Part of a small language model's weights: a variant of Adam for these matrices.
Each number is 500 + 50 x the weight over its row's rms, rounded and kept within 0 to 999. Layers, rows and columns count from 0. Numbers have three digits each. The size before them is the row's rms in percent of the matrix's.

# layer 4 MLP up, 192x64, rms 0.0848, rows 104-175, columns 0-63
114:494466565536527494547493458537487549521407467412484400400448516489561495466533599507414504543513483448504493468460523436534537486545545441526429457513524503455494449436364418443513455558579507
107:549535530513561540553433520517536531571527531459565392439458565523483481448379462596514469546538496524501436512507630419493498511521563506536442508608477467470498495524422461502444501495557424
109:538536470546509564595472431562470525524451551556570443452438439518562469527507475489594506478554481505433443516550404419432518480461522480553576474452532491566448518572476518550575603455549526
102:400542552487370553438527509482478529603490488456479543581357478510515501566494394538481510537480525461507567520455514530541538506527553464488563440512453469417512477565527480529414436495452480
103:447469538457455567559497513444574507552423501476395542583455515481485534494511390534587497467481459549497438448525567448507543398513511532549529514583520564485478470460447402447515522421578531
092:505461529516424508490569505474503484548498472477451545535521396343531485478399436498480485557500406533471485483461507402515503505574445481521502500510470499405502517549483481499413366540584533
108:526511552476499534479453416414485480545544517403467519480447555480515545609464490599422554521482517485641474509466494561483446414445513428407536475518443535549526560492490571523479432496490547
100:507547517385453522524485501516478607506479520534512456456577387533445516402514487490489550491509521570543492510432435552461549511491472437499622467550385502459459554410495456467435503541560516
102:406554513378510580529491438456402502433412506503479531549427580494400507500482524572480512495539460523546528445557428565581506524542491603447526504491523514539496439472507472586485551448508502
104:605518614479463535548532428514442454480529520616521502461521584417484428590490502485443429523619431472490437498534433484449493503446565484462509526423495525492528491489514522478581494536470431
097:512470475515510611473510502469513385479565520489549544508499443482471500591498599412346485561554541551491478512569538502589521527566435457492521518508575444459528504525428533506462516554456439
098:569571455459517513585510427464499500512574638449528549509483456462460490538546456463508520463599547490461403446538454452511498552581550538500531467406521515555420517460514524473562509528411572
104:560540558540491535479531462461569401437472494473486528486425479546485535548419415456400540514414490424472548541475495562454516513483494428557462500423483393538546607537463534456453461565541481
095:502507534532441473549403469590481459519496537460636520465454582550473556493508478568505437433487543492525580451399418540507454554448513555438560547432515466510428527441524563504476520420507489
098:560589499442483438560500491522557445501475543477574590468577475472505527488438520494548443463485525454544541613549482475456478585544474446444500491511510522597594421568461485450449533564404531
086:560509494546553406535516491474595521500525468611523440586477546528449532426401477513436452516526463497527559586532458447459563462447551511548538471470571517369490522529540577500520449502563503
095:530469489452515520448508465505493517512536552500478537513524516461572493582524383473465506469504531467495571460471532526451487481525522471553567409547603379343459528492509563509440541558615476
096:484457569581532474502492457535454504565510518552565407554560522542475529560496558500568402479536503396471503482474522481413526570498476546440482619495499477534530536495564540445566391445573458
093:500489499430554427542587460366525437459560452533522527505544433485470567415581525499487489507428418508474540547486630485561538483523530557522479377470521462496524480535482441477475565507476539
089:569537534475529404517520529428519456452425533483492433564514466485477490477479540440490490499612496417417499531424562595412497508505428532424401506509525550531536525455518506539437588574513439
090:467539419510494525463559528429554519549446492408506473541504538461497535444569453579483592535521432489452523412510464494463524412573599507532494561460499544504533461485451489479533465579386608
089:441467511489478538479409589599468466400496439527482511621481510572482488488444483538460481553437435472507564477466547442482503520428528448578410561550479490519537442429561399494534497528546506
106:562462551522503482557472510557430489556515441469515571436484601554513484505533491502480513556529453520591512587510436543460486458451522491516537498567489374546425437526409518413523580399448521
092:452428524421562505514469552423578451471445566505529459493597493436451474510482558503557521513552403500398447466472548497572480509471448593591408502541492481488564485471583545481531500479489424
090:605533532533521516473628547528520445455563528475488546442478502379591544545454491479459430509464457487529467539471489472520525620596493436494508525476423411495544531463468493511501608480484536
096:464551434501580465529422488548500470523584480449454545523486553483498486540464466478556431492477523567544527464524503515402520497480572410489444559508344493514483471527407403509538393459492454
103:527509476467453463510563590521486517444496548420532525646549444421502500413525588453477548464418490567516501495508543447547566576491370522514541509473547478585521479508519566502528529497574522
101:390550424455483375519437523514510459468493463524484413482506479483412495489599450523532488476471429476595508516522505554405461485451470504538488501596505581538541440527505499404518531478586435
105:536585492482480431559543476560519533490502524434512429484517522481472553477552444521463475426384430573501392496517417445448539517492579530452542509579539546506469576490496381498608462507504499
098:518491543513549482523568559506563492447456463557486567391499484540483475495555533580505446497478473490509507585529467495493571461534433419521490430521672460458500499485472416481573616444462514
113:481572529557520554553556551411554432547465560485544439552498519483552500464456576514477484482453563420558546485524557469481387371437449506463487555504526434563543466485505550525505510441420563
098:493517397513483474499439470489403532518526479501430473497507365498454428535500522518489516441574502506520489520554525573448493469574497549503594454383567543538451460416532499537632504525527548
108:565505527441518442530486518516453484408556557511604426543593516479490495479570516498457420529545463546527564521540586570569573528560482449447559500465478519440518547516608475450588531497468571
101:416521370530463448521542573401471533519439495506470499550431558508426527477498550482474575406453487435488490462531493451494466579544411542535501519485484496562517462415450471570426468505398515
103:473401510498534526534582545458401458555492500547479541462497351564485498590496534431456554582501491490528434532457527507491548562545433543457539561459465470584437502474396504563482510499489457
100:508479535579448549590504441537546559505506552529518462449531494537591540523459519438449581498472473499515569448400464425556479542479569439498452489428471480389485463480479501459485530606390549
096:532482455549452484457341556594467588463506397475473559445426513497516476478491476524413502530543496495499618520423473479512486483538474501536471554458538384492427490549544451515508447467544471
092:438435523569472545514501526404429537526435401443454524450443497472526501502438627479485394528509470505506601509465463525530548485459502410575436457501584571481514519492451440436469549483479523
105:499463465457495547591550543501543482442428567536449494492526539598513507561522487473478432475491605543546380439592459515477516483431480517437466457627578480526426459517506566536461493442507480
088:510500447492523481468553508480447457551427505488488468482470470428549568463442464550482548549455587584555463492462441556606489488553564447481414467496475474607389422542407454479448474514546462
101:488471471541498458471433483458468555570466520484562635509421453569509463487449482542489573615507446410503564493392526516514400502510500433490535487503593400528510449500410513527491489490484521
107:482452452544512555488445453550431519463445473526512495556629513440582518605485514547516489447545439476518533456495537404487481631617473515492456533520516487548451539492449522502576424497580495
092:481627446597538522526503524567534451494465607473476415408422511507488520475511533575490584570518462559573535445505496493457433484537476503485570401524457522517465439491574448439509545546502539
107:487333514499544406527394537476446471485519529572453507449537490509545509531388544500517498488402471418430512452539513489531550510489557493506444582410500490547516502454543459465574528540550465
113:395521488508532490477497513481491497544502439497394524421419550505563520523395466526508444508441405442536495384424473543451487514409445475569461479533526515544466397524425505457473526506423472
095:454465447461527503545477510520426487462501442489511505550510412401545443588506454544397520468530471455439642518532455487499435554510477418534490538470509519515590420497434509441444504594562520
094:536618557447610522422496495497504505567490505467437534511538575538431528539511431512591540469524541516508442539516414609486488533461447492454553629480483550519521429466491584531476517440490514
089:469560554418542483582497442531444469463489478473472482484431519485453482493512489485453533526433463518601503468460556576451586401484438541480542506622585482559508588474446453475392537495467548
101:528506547580535452516577438411586529472429563508487446584433498503521519560520503501489486506449497526529476543513367483594509416508405475535415430501502548547578484490516407498453542542491461
098:504484429476493396494487512487477474563475440487500547464485564524477384521462558555512554496564467476423524501453511339531541514547497470575553432419489488477514467610468560576455571535495520
099:492447464471533439481510591383461495509507457568512595507444532507485430448502496573424590403528455425506499548486539504459540426391434616471538492502447515543502498495470502427520487487553456
110:586533521498474508546489413488480531436513527514520533479517442463585494467601574562504446435482542565484593500482542437576530594520453517468480546596537550549557531464589415459558558516451542
105:517506463475587503488559414475512519532496531533413501537521524456611480540442535570472430516467433432536564467494451449561507598518490480451483505626449529473437454506591524582464554453485421
106:448487464421494562513582485497544488470611502472499514494528434459541501492411514540518483439606514563387608497468551529478465395525469473516520484566540614497544536530415482431454519535494513
109:486458512424541441613469460559470540477444424451378545533542508492436475477443496566488547494481531489428507466529547660453515512506545474493500478455487523609517510545465473552461472512427582
108:516523421500533555482497441552463453467490519484382518498559512508443538512511464565532501435548467531408560433503512518412496484462518435465547537457615403474472534503520499433507582398604556
105:373502457539567543508507499423505504399551385445458586531555567497473513500454488461493459505521537455520592565532471514499496563573492478572518403525609534467444470495432515500465472484573503
104:478536523474501533523577483552501448456398459430449590516545442484352422528541478524608498480426477449474619484468475415480482502476580493462487524534499590552432519499513488515517446506531520
094:480462562506532543476379526493529540481461477471496472532378549586529425536507510512467472543590517499485430454409468562511453488537495480552444429548546437450424501511480533665524519490480481
093:511512482509453540458526543471538521476587564537453413500520454480534464451681464463540577428540495487552407471539405555557426517472501535496452545517507507523445503495448477567584517583515486
090:468524547438563480519613520546591472491492515442454534458451444451528465524484477460509454495449531510526514535460514411531453540486547423511458470487514529543508567498319518498511447433623431
109:472476595414503501503555548410460475482468443417511540440477483541500504485569450538488488517522485356570538517522524489463500592527425527505526611447633419492490499471489512525444519474428511
089:636520498456560505475534455461472511493485503444515361520470553464542467544567539515524441465624499478454427438502425538397503476489465532645490531535519546571470504507446499484530478527502504
101:554544600361502492393467441564469530510488555568488467558490422427475478476507538471502459476525524588439504537517453496468556512471515460492484475442534598488511509388570519492529399499486578
095:550500505513511454503539575487532455484484417511497536533505541588449579452500528444568581498535487449552424397526546514460581536537525543495493464497437560452402446557386565528413455546479453
112:472466449429464528529408537556419519472472482477477525516522458493429508461486489565518447558471608505408459487439461496549496561409576431510521568498438543475400498457457513624519457431496556
103:474470464513523441570511501519554475535520552524451490438508587556471480456539492464562539514484422447416500504627493443532572502487541460462603570432513450536440482538612510450488415429423526
107:510544533423562534428476451594492446497541501466566593494526514556504511520490358459550570555529488572478475562566509551486460518419484447477485438538446521446369461485535558464523502550559504
103:529484576512475554437559504472516455512489484516442515533510474477459411410555473499544530537438476511476578437438537514591473404532486481568436588578548571542552515373474516450485578562505543
099:578457530453470531560562500498544616439467490540524431512519542393462473474522505502544511424498536526469443445590404501461459482500551456517493489526512560429538553426485561529529486372585560
098:380567510383576454535546437538385445522440479479506508497442505556435444588498490510529464455453458497455486481480530569476486508595493552467497564513496473549502496498493556543499581509603588
096:513503577548494469433519448416424508519518584485524467471517542513564569467499465428472445530490513543554518524487448540565481541608561594448579371511520473464464536471538428485474521479376506
# layer 4 MLP down (transposed), 192x64, rms 0.0833, rows 104-174, columns 0-63
111:471536575540452559419548565631491504564490374524498576573489463473547470514544453438531462556528486481485493547534581553597554472445503461429506459556458517429520467493450487421463450517522501
111:528618584495524556452466530522478472569574485514501496672494520577478583475503461532527514476550568431538394529527449495504506538504527436524485492635470529511528560473473470493559456475473487
098:599545485613463562535466455483468565455501550522509478542556498472541563441567514569525566520548559487504496514585534476480477489458541443338547461545512509581467591489531433481570525512538527
103:455542531492559470504471458469491430466520451427569554451564414419500526478467448467563480468538456556484406533423558458495515483451467474483489509527521514383568437570397484524379471496479569
098:400495506453431427482499449336549530567567553506499487528496503516543505462494422580569520566460489565519480547470538518602518473495506436476520469490466529521540427431530512532412419451505437
086:486431502543583484566479448513464528380492404407514450483566531511498519477501573469519448576509559517572484492488454569590520367596508515542524521525461549485449515526535436450578482506456497
101:489497517483510539462511432555518529543504559476488506472550525494503494404499511496494423381476454460494443532535454492511515484527459474607440434578541377519478418479480644575473550455539590
106:560560437422520552452436481455517490462513424468538515538552445460527460422381493453517502530491414544565577463493523384606531584533520500538517486445475485557467533517514549521428501472414544
100:460474565497576542456527489412444569530474481479505427459568515490463446590555564547459436583466447507534526525461480398556403483580447482429460460517528501564439456560574437496470436500485481
100:542578565600497513447579509534478511471506489539473493641569500521560454585531521561451501502536548479545466518510439478573571504411555428466520536526501534521511595507462489536453486557525373
098:552451502517521599534490491550488484435529466451521526523525467444513465529557492494453409563503597588417569463580538503471421499593540478433606421567556516529503477475422506497497547525475413
100:456464431472466506474540628468393445523503521585580531487565466576496578541500546434512480446472463475559534533431454514477444449511489552463457519527476465472519435593403440478426500501562558
092:515497508503461553497485535529380430453487480453550476622426542566431462611491567561505467524417563581436536515490552446505431463561504454425484475512486535537550539568510503582504512450508544
090:483518453544503446600487468443526421490552498497562448499583521507521444503530518379418480475465549506459471548595378529452538501445560408433491527418539472581526564518500507569461482482468532
100:467533469487526402511492508513530498507497516530388458443549453421436586495541466470545519560548483501580440544450437573557426519604469442486457561500506400607582466552478528466535496537476490
082:428539494507579500573490398567393505460501482483451497448457500549488397486472528466518539505522552618453497570513493453532579409529524531497482479519552414470403601513443435550517488507476524
093:484553468469433428491461604475454601440532466485506495566511545508391459559509498579548503528446534439518510467490523468441507598473569475450567444563568530444573498477581570448490575460497519
085:480527527472557433432456394517513529506467500551470470468418408533534493463457468487506502409477451501473377350421464448495543551491490462557512468487547549547554472453524493453491422564487427
089:498432434434574529437555531416559501495512508539515463441534566423449526513601526507447425502408423563526453535450600438544488527518533519499387450477526474410492481470453455486479543488559521
102:475472551457543443422592515519515480458455515473484418538483555523453409415488592517508387513608388493498448451449582475505491492510473529508458475490545466556599477524482521470526607530479474
112:495542425494493566439528421503507496505478515503583423551488664551491496534513578522497589457524426467378486452524538527527548436498515469473491491471491549481526498547562616531491437474473583
092:487518511574483528474438548509512535428518372443493450585494524478534530510471483493534464600518517628473592486467485547492569465520527452451500458431552545475480468575514561456440445588609483
097:461571548521521579545522551526514513492524461563488508589479450513463557531492500534505494497541449615519539563452420553457448535438554549474467472477443451531461491444453601539524524443492324
100:540471504469377428565555510528521441504522508484527517462487561462441529510498536469429582441423439378564519581448548474505590530499496518458431477523454541474451454400593450525457474473474526
087:509455388530439419501528440560501535612391469485515454478552497463579545395515583437423524526521506549516505480490416556547577555529455480576596534490458501520505476465542527557515506512485482
095:523449570461527506545606546477581462550460538492495416363494490510512434506519538483491544528566425409520435486527530442534498480520465611485561451465507475476501466573560530392442560469456510
097:498386494480489442519410538395485526539415489535504448552451560531502604491482540474484561467402527507522546453623538415550503440520524512448488562461521551451434501481451429537526464524560472
099:501459500491574569475478566518502487553442547454480418627549500402542428497537479527471386459430636507565450521518483442487511422537496476473479441507521496511422571474493543564515450523506458
106:542563402521410564468471508550543565520546495410539500530441475436513417632549435506507543499505503570573483540514565453468512495541546466528490488557430513547431526471501461403465421553481447
099:549526507455430477493526466585444452531485456582510537465487536513555562521540576603366420483424511556496505599474443567530520468473470512527469445619524502518548483532507550416501562456512516
105:492530539427518468594426408517494447509496558558420566542478421479517541474505507399557560401478486456457484513531524495444548441475469472601418492482461416469528530488574546577480479499524586
101:510431453515530568446464467388493519523540456443494469618526579454463526566418508418469513421479454548504523610495511470527492523507487528511437431518413577484527455571507486457472375516513494
106:502593588445575500489507427560477501469454419466444571467493466449501412567483485447467472539481489564436452464541526555502546517547482596460519416462550488500431440466472529534551640525454479
102:455454398481523470453596504497418534520413543476415494592533541528483590554511486459519582473483414618519405441499543580448453493491460522567490453498540524491506447465463530526431490450495523
098:423504425534439536426489493524474428475479529489504502443478478548461524577487384490486492468556442458416508497441484528574507464439459487492592580479440565454559486475587362557481461517565514
099:524454465537573549498476481468506510408445591502430501447531515460552493534472480608507402530509511544573503547548469405444449486460501562544595548480424527559461432579506588535490467540438447
091:532518539539492539463487423544425609473508442436480531530535522446573453457489482506487549406532445524489563502499383440496518437580595465547516510497537394516572490596544521463466444551494442
099:534504514404511445579459552469499445514460507503440371410481520506474477473537505512466532418441487492514441366562585501456513504603507569572423544498456515507503561485529537518528460448434443
104:423491487539538609386532512540518456571513493476548567392588468451479566505470487454425480519477521470453431440480601523467473460384508475526472428555453468463537515533504463471454538534424504
087:525524372447620533453511479502490407520522474482542562458503491454563538493456490505407487526442543521538433602567473546491512464439464551522505439471450558570466401464535533543565561432506525
102:489556553452594521577534554508520576469560623540524483465570496501511527512519435516490473404445514489440418537476448562551552542482570467497410542476454410535550566491410506536460473537449460
107:495453457589555487516561478514393519468465482463482484554585459431612501615540527536415487511467467462535486544478470384455486466534479571507500409494466579499588539462526484542541476416505507
107:485574405556557474571527517553534419535437562557511448501495530496477520520516472528418522565571521506459526461561377558505447498561537496549607397518419543496536498514596511483501521478498418
097:507493544453475556546468573583436491481543465569519585538472503505502534492502423537434570465343574426491464559584490445461477400547593527412530587453486491510477482503530511498501503511490523
108:465458466570506391441491543558485504463492479529501471570511512572475626486455526429515534521488345562523521503487504443530464508565469472554417517513511430537453572555392544482487443472488564
093:511504431437567493509542570515435475423501476411493564587460517475527511487518580587415508476505547558510557489503530438472581520455487428419562553568474437550432542452573471450483543553495580
107:470592531354523500543452563523554428502520590536458471456528519511556428527549578477571577518481508564544442535475450506455508562431463484519450504426481445472576416460463543530480559475450536
097:512496501491495565543505576653426498514545549543461586580502475452527540465494394542604486514541654545436490554513417535502477517483552514546473554514439488456523486498500552512499483498553465
116:467519518510534389530448539457525520553526513459495500447491545564432539575498565491535573457444462484513454450412487547478426554496343489613425513485477560541552475505533442487515554437435472
108:445548546509496472525433467432584522551440512475437511471437573485497363576448449523467530442513536609541494436440475521459553542577498523498451437500524514504500403544448528580572496441455481
110:516542458521479527544519589446544544497470467463496583491446482410472638587470480486494529386563473515535508560531489594519545555495572606483474454450529526457453514584451544474470438518482446
111:550521564394518465468477443473504579553527483507528460484533492551520564430465475531527433528506443477548527453517503416440439574542465540449553475479494473526587535461642548443475602546564571
096:437509479377480529490479463532479542432410467447446457474523530521482439527530441543494625442515496572532417537548462466552468417522489411504589436561592508458475470559522515549499500433540530
099:513473486425449503492487502455588475501555454438501548451446503580534411541485586563516475411569521490548488447524564555538484508421489576440617535460497469465509438574381511464496479483427492
104:482571489585494618477543511564386498450483533534482483560489563516506568468533590575581528430504556477505454539469436449441500516465419528463508531567432452473455539583528520479466425483421483
111:606495541498525437515583478485516501411506547514467463442489519535465569488538393530505480455460367500456499506490540432520559485568524530522545408436498572451565550414462495481546403431464498
116:474611467463502555461512541544470459477521613476562475555533485492461413669530514550481472489578555592503512475529508483544512522493402547524609542525486498596524486504532506472454539518520450
108:544457490396555568500535481584568464408519533488559552486505530504490510502489497565461377436510523432533540459409521587486473437436434547425546438545490502550589500478532541496436501491573548
106:485525526477452453450500482486452409565482538499549510514489486441554520583451425550429467458346560576458583408535497463496458509617477505505524555452489581511505489510528426498444503417485496
105:442595508538521576557477570467504437506538499472511558521526507392434596527457508501487462488550577488469533501483597479422441529485583498430492478497525465405489418493537596461479387527533532
090:602505578449519481453491511512494424590452511490489463538536541485561484673448441528512474473466478542463461452536610518440458600537548528436556523498435452540563447541469525496481501512442478
099:504482448529407576494446464545525496479486514612512510456488535537482587507494507448490482496409540403506475478529451518567570427519507512485584434487381619504488524511563515582592477499428503
085:508518498491418508528528548546601485536564497467426590504523354552477572412473486503475522445478509509570521567507566432568436420477453457495561540537510522470532451478518474470530596413545518
104:540576499485515494493515457461528425544530481535522495538526508524424538463511443386573541501466413677466483540445563497506436491477516554565407490508523492452538484434420557472507469542502597
094:617404617539503465522467558452547530431520460469499537583453492465546547514527546529572505522542590489582500436538503406485519543451494540519494456523410602544487551535494431503496439458464476
108:470518395535532588531449506537556510505457485609495420564528535479483464511537539455506551498546425488566495431588498526514441496463578531489437404407514486559596508602503516542513458572484533
104:477582503558455542548531534498443479487433547517403481462563523515460507449487505551497550495465534440478421518581497441480613435465540449553637546450586478503548450562579519498432462447480488
097:506528465424569498444468462536584460516480502462603550409520498579527567451496500501628533497565491497497528570493426545428497568419405515554536415465467534456474467412473539533501459466529488
106:494396442556548501462495454510510466518447385529525455566460419494406552475527507541526420526467493406509538457507551571536429461529475550555502489514554506472531540459536513469473652510531596
099:491527441480541467507595490492458559523498490525444581572485490558426607499545455448437467529399440538535547498456481539522548516484531513574484406481493533483547497402478477417458509370584510
094:440481544489545406608431530431501473536471550574538523575475521547485562564488482519515473486505408559477518388494453508456480442529504529460559469485559533495502542522664558565551544521532480
# layer 4 MLP gate, 192x64, rms 0.0839, rows 105-175, columns 0-63
103:518533495524443456439555523547552450514550507521488562577475447551530526553553546475507480502536467588418497504508430550497578446539426558430629456490508513525538510440499562524395605508495594
107:439495549545495502431438532491494477479597405445499527626518504539506543508536558560483472597509525525538481534385563653586464517493503445492509556599523499490467460474507535504490472558476496
103:486505568462477477485464509547584441501597536362534501514525447468563546414427461488493519483522377562495531464483544447550560478523388494564487506551558508481543430533492490441393470504502524
101:484469533443585582472458505478523485538422485502431445477413488469464418467457526562481559532483547515479431562579544522548517429551528455444537478577407579510535468539532460444403393511505538
096:489447529438513562506563542524477360499527441446518390506499585504511531590486486544559464543414545546443511482460515555489568549494544512499495534496582434620519533530534495468534573436464432
097:411505575497469537505517505447526538512482566466455583466550543489608472572620492523477523465517427526538555481575361473496451441476438474463428429493562486539456487477473546552434507466569497
104:417429480467537561543519568408436549510483515395489460599545473533471502547471450540380474548445480499511443473592482462503516577471482603503442477564537463473455566479576522536512524554494456
099:399440543517442584475541419420555521473510489411485509489492428483513488445493537467386516449463504502530558475475521492536514388502432508453476363444517491500547519554549537546396505554470535
119:477513468559505526510458574480477481470545484527475469560527444517546532431492533546520637469446516469480551550401542630491473532537453456444488545565512515501531424538489503481357442526417573
107:522482566521531556570487500609529566401528411519482542530460485496527508447584453583602499470492477460522546487456508512520384528503615565457585496514541524526452515504513564513526564453464581
092:565570492525469539464529492448483505491572453479477480430553480463564522614495479446562490522474559405488494480484579480553465480467508421570594474489503429461480496594612429470551379491494484
112:473535507541552504493438571534412551511504481438591469545434444555508449464558561477535375466544557546531472421499500544545471461550464555467510451544590567440425457468531513473461587511421468
111:552517427471473527517541521492557534449604459550460415502472566394506525612605525544392532480531524502450549432538462419550528464529442517517499519469470555523473483550453536530480549416444556
094:567628496501461454530497554513540399416505542489577537509535395473553518503482614506560489513543517534478508524510412537485530462502542513502558443557484533567559588563545522504528564452476604
086:534498535511371537517512504488540594519439437554505506590513530528542448491655424576435540582494492427537456466496517427528570481449460597531522479513481493478529525448482422487520521473512433
094:493515499507501484520523503464466430603502424479522450504574559537470524444353517493558530571538481459396490549566547536418516518491479436518542524502482565511466441507494560579530356455451524
093:521569503535503433468429490490390433456522493495493450513562413544494509615449604592535483424479605398453470461530463526471441483491575532450482508560559529532484569508549469473487491471460478
102:482586496470388527459474561498526477434556372495568424611452435432520519564448553564529557564530534462528566498526520549461486494533526600456467512514500501528483455581461492509469547471514579
091:563557544489414543464442602527489530477408484510507551568527524493535437555481530504438536474532466456394505482468481546403456480564496475442473443572474547507459473576601548534559478568464592
094:468548540615518456515483531557489526460500512524519558510586483542491588573459481542503456408531507552448563517563322434524477550575432542507459480437499556479474491496506547532436433543478511
087:630502525618445529478531480479497495584512408488494429467494574505497506496502562585558520490568465452541514459430570535533531479544583448505511469505492477454516591592468580550411506504514437
102:503557512497525497504512452595484456438489471555427547537481473522501450494672452542512517450405544464535438460505537433497496558527406535430461620581536593496541511529497455467495519528519533
097:561472522468503512545420579531543438424445499470511483507538510418489493498528450513516492420651500509493466416436503404456404452511439583457494606529519554552461547491554548480512548490479451
083:625500511541428549503527521531507470493514517500482523503680491440473460537490598469476483463451410441546468580436545497411558537517500461455511464455613499458501500554472592500526506511475521
091:576459413523594408443564416504509469515555527567475454460553528471555526448474469460407449453460518515614533560463469586570552506518537472485464537552478537411514488513472491500523397558514490
093:500392445433529496542513577483463462533484576533528492553522514457463595411432560497481497482456471541505455496527599461615514459514483607546465566422477552448542473540500594529527495499583504
100:547459493498512512423554448399546465440600517451485536471485552467623483582495586515537423476556469454504423481540549475482572603544528469524510533442454527429540509572535526560490517553467558
126:519452494457465504434540573403504600553572518498487591559526490495472467483522576533545550532493554492423568545616458562470541596487408545529537545444437498461450508530514543533416459547506512
099:461478474512507584437528462447507519556492446367511483569536419421466484525418498466569536416584549494492475521478588458513495523500521500462484585561510570436541592464447490544511531555398484
097:536524428492592408553434483517577507491419555473420495511552422505541571455509468481476510468435605531564482551533518451442563505439478503511444495473424453567487510543561486582570474433447561
102:587526491508513517468555522399530521513551485492499545476534399438479551487500519543477532464444610464443444561523500509476403525622418558552474593392577490442502531491480499538488427500506460
103:569459552499501532521520388427528556464438467519472481547499584505458489458590477522451445420601515535480465439510438505586466499520480565451516396426497522529418466533435458586488539510578485
102:489570519518542565544535458515491538476523420519585486552473526435558606538525545587501482510433537521476532465511508594519410588584400518484526545597549475566453566529462491526493571505450550
085:567503494521518445510566580456433490493521411483481441512405585506481461486497469474542517556576496479538526429526583558570394484531532490503460457454590496594523534587520584487446487577455441
101:491518565449398483475466573564544460524442426497504450501555434426447471497483539476588547515463579502462521445570533512519493442515442459510473605542656499506483512496429469403479521456509542
094:522530485470429561457496468451557433460478543567453459546525487558440527590536534473536450478510584535438473448587577504468492432415507511439488438527565637511544531499427521509439509400493532
093:483560545438494524571467447462504629479588533442461532408494481505592486483488412505518515545500486565500478552465467516442379542498462437471550491458482451461405434515542453623495480528507501
101:506435503515514537465607544500467469526409486556595492503515431512392514484499471475567475610508498461495477583456514583528457491435516501481523467474500504483445585479600506496533478563346542
090:481549469500478579522566574501384529591518593443524474521474503547575455516513552487489495495503470548441471498524450500422506389512455429442546514480424378475511604536544501497489538473563569
096:550434510465532479571508513521505475481484502543450552468554567479491398541404511496438543515402497469463449483531431392431479487526474537437442449553566505565549528518597509520621467435551455
101:513397495536492529473510597484600417461506510508471440530586451471503482489557522492502461459402467500481559505539529382438566434540472512384424505543513576457572492532490437488482588481511524
099:529543585491399540469450531538495459475506538472588486596491459467452544474393515483465511566454537510463465573539533469459591464418465391538499507488471502511452616484518568478483406572499476
102:455515530450537504442553517440612534547506515440527574558510451479427500509458458465540446445606527516549493537465450458516462548417447449460424447561584533443457483446549565495420573497433460
105:511525459495537495520552471394510450491489429462437605502417546560391496440491568625463573519553482563550555433467529512450446503537510488502590473516516528478477458475414498577463550565497514
093:537494492466529595588519530523517541492448458486530557516555478465531537454543540549568561553494496526483433555379509536491593475554422501430528484520477495407355473533550474424527482518406515
093:441549487442554464573477570574508556474497500507453416577453553500459552442580393564571542485419491551547486498524535584456522573551450425456570552494533539514471591451552525516540522477499507
084:510600480435494552409431542495485478531514415469497460490438504409622449475540451506595508572543449523498493435545526503520517568466468469489453586503509475452543479540516537383547522505393524
103:489550626521492494550502495470453550453479595539486410591456413427538474530546490474547486541500481471481479506449495547511445504632429510459441406508476557508534514551565478490402533495409508
108:540409516542437506558461475501516516408427530587574499556521485419492490405553549507512444519507512540512537494595567434442449516437420561556485560576482529487525526488542540515509628535507561
101:547524566488582470545506485508596478493535550450520508523577476565473599472553451496492463519511487566523380531475480494551481473620474560562465593538517579555454469489442412475493483531609509
113:446581612559497546505615476511492558477563454474564514559533478554495482509483484478494437589437546476506469513496473442490499529502433550448414509507524476438581598510491603491558616467458518
091:465492449480465543469524485459480535520433520530484429539420565465451407458532454514526558397486395565528453550434498432424540480423466453521573394543472580513543518549491493571536492426501454
096:417442539587437486527480458396546512507489488445522508492518445480603426405572548588520519477589558447461590502491488523431542472487493499530525566521553454502546486495555509564449477574403481
106:557512499565474610438447566531564525495485515466606465507424526476521485490487502539577458452518537515505535499480355492521410477418442408404474443523489552456442474486490523470552585511455521
115:453555454488505444442444537546455493516558516570491569553475557462409427411523491506420489523516516435474544559581435580521561459564575522567538504504466530445523454585511429507436420461560489
109:623510527495543489574496611487558586496522492503501448511460426420524448475498514460490535468533542543517428495460504431605572465434472544411547524476471526562539419540541577543547551518478575
113:443481428511592478504394522559519488462575552529473535585507511434552574463468445555424392472583562499494444545474436484480540535533430484499431586472597493483448437505465535503491539450529496
095:458543552532451466539543551516552512483510487514419591435552473558508565501424528427480472524393536545514513526517500485544492566429497503441561557508454489545566462571456452420344484487419485
087:524465541503565509560492517518483428439428473367483579456490522524380523543476606494466421544491526515471443491496528443459371471458514586444525523421466498571519518457423489508514462479510546
091:451458461629547561532461526552532617479471553519534446494563478499486481441588431513544504520460630493576582546492443536490517456439474431545478533584511473451443530467502435488551484559498504
088:516488448442445414474562525419447459577515495540428519478530516528480400520455512450452509437516523513405522519519438493547453470484463579637430486538479547419474429432472541513495514605511455
096:482479533501507513490487485437431441494514521488463445452506591463490461468392442534383520506496421568495498432529504566496598516452562512408458457589532521457419541459538432552578411463485524
109:595445553461425560496561489473594545491479585525561442584562508395470500524536474596450495471506518521476525496510468514412526551573451535504490578431582496434586564475553533506544465472497513
087:566600450480487494476519500559613578488517507522414416529524501486447585479501558540426485405509518504479518455524476465437503473494535404432457454517514428521473575440604458519536547433574475
102:588479468563519596514545478523598519515519511532478381463494453464576436520487510531516588441500515610559603446552485535504417587526491556554524459443466460522496512579501509493569496512542444
103:478464461553505438442521458416462559500448546542504594604481483518496539557515590492480520535566466528562637550533455513496523577598368501456463509505532536552504482543453592486493500513512490
105:471510512425528508446554507431533502476509516524511532539470502460510452501539392587577628468474529514456512529546512559427432584419458472439585588526463471546422485480574509563529548430458534
117:493517517578436467517451494454456513480611460494504579586453461529531560505542442547510529418442556557537512470571467451513552480534434540465579573491472477482470406578397540474438545465517585
092:491518495458430547458506514563514561515461433548464469514526542443441539503534486492498456418523597538394535478530509539562419387512593525504455416553518474454543558517469500518524344490447489
098:453395539487504504597574532439478439486501417520495464517433499446469464504544487461378581410526501517439528457484517499552575426513401530452450499528573461557498529575590524539447474529492492
096:525519536541468541522493500493519508522442470438511502543506494424480433553471635528523483439498533462480550569542612486468550423420524415584490606523476535454474465471492651511563552510513495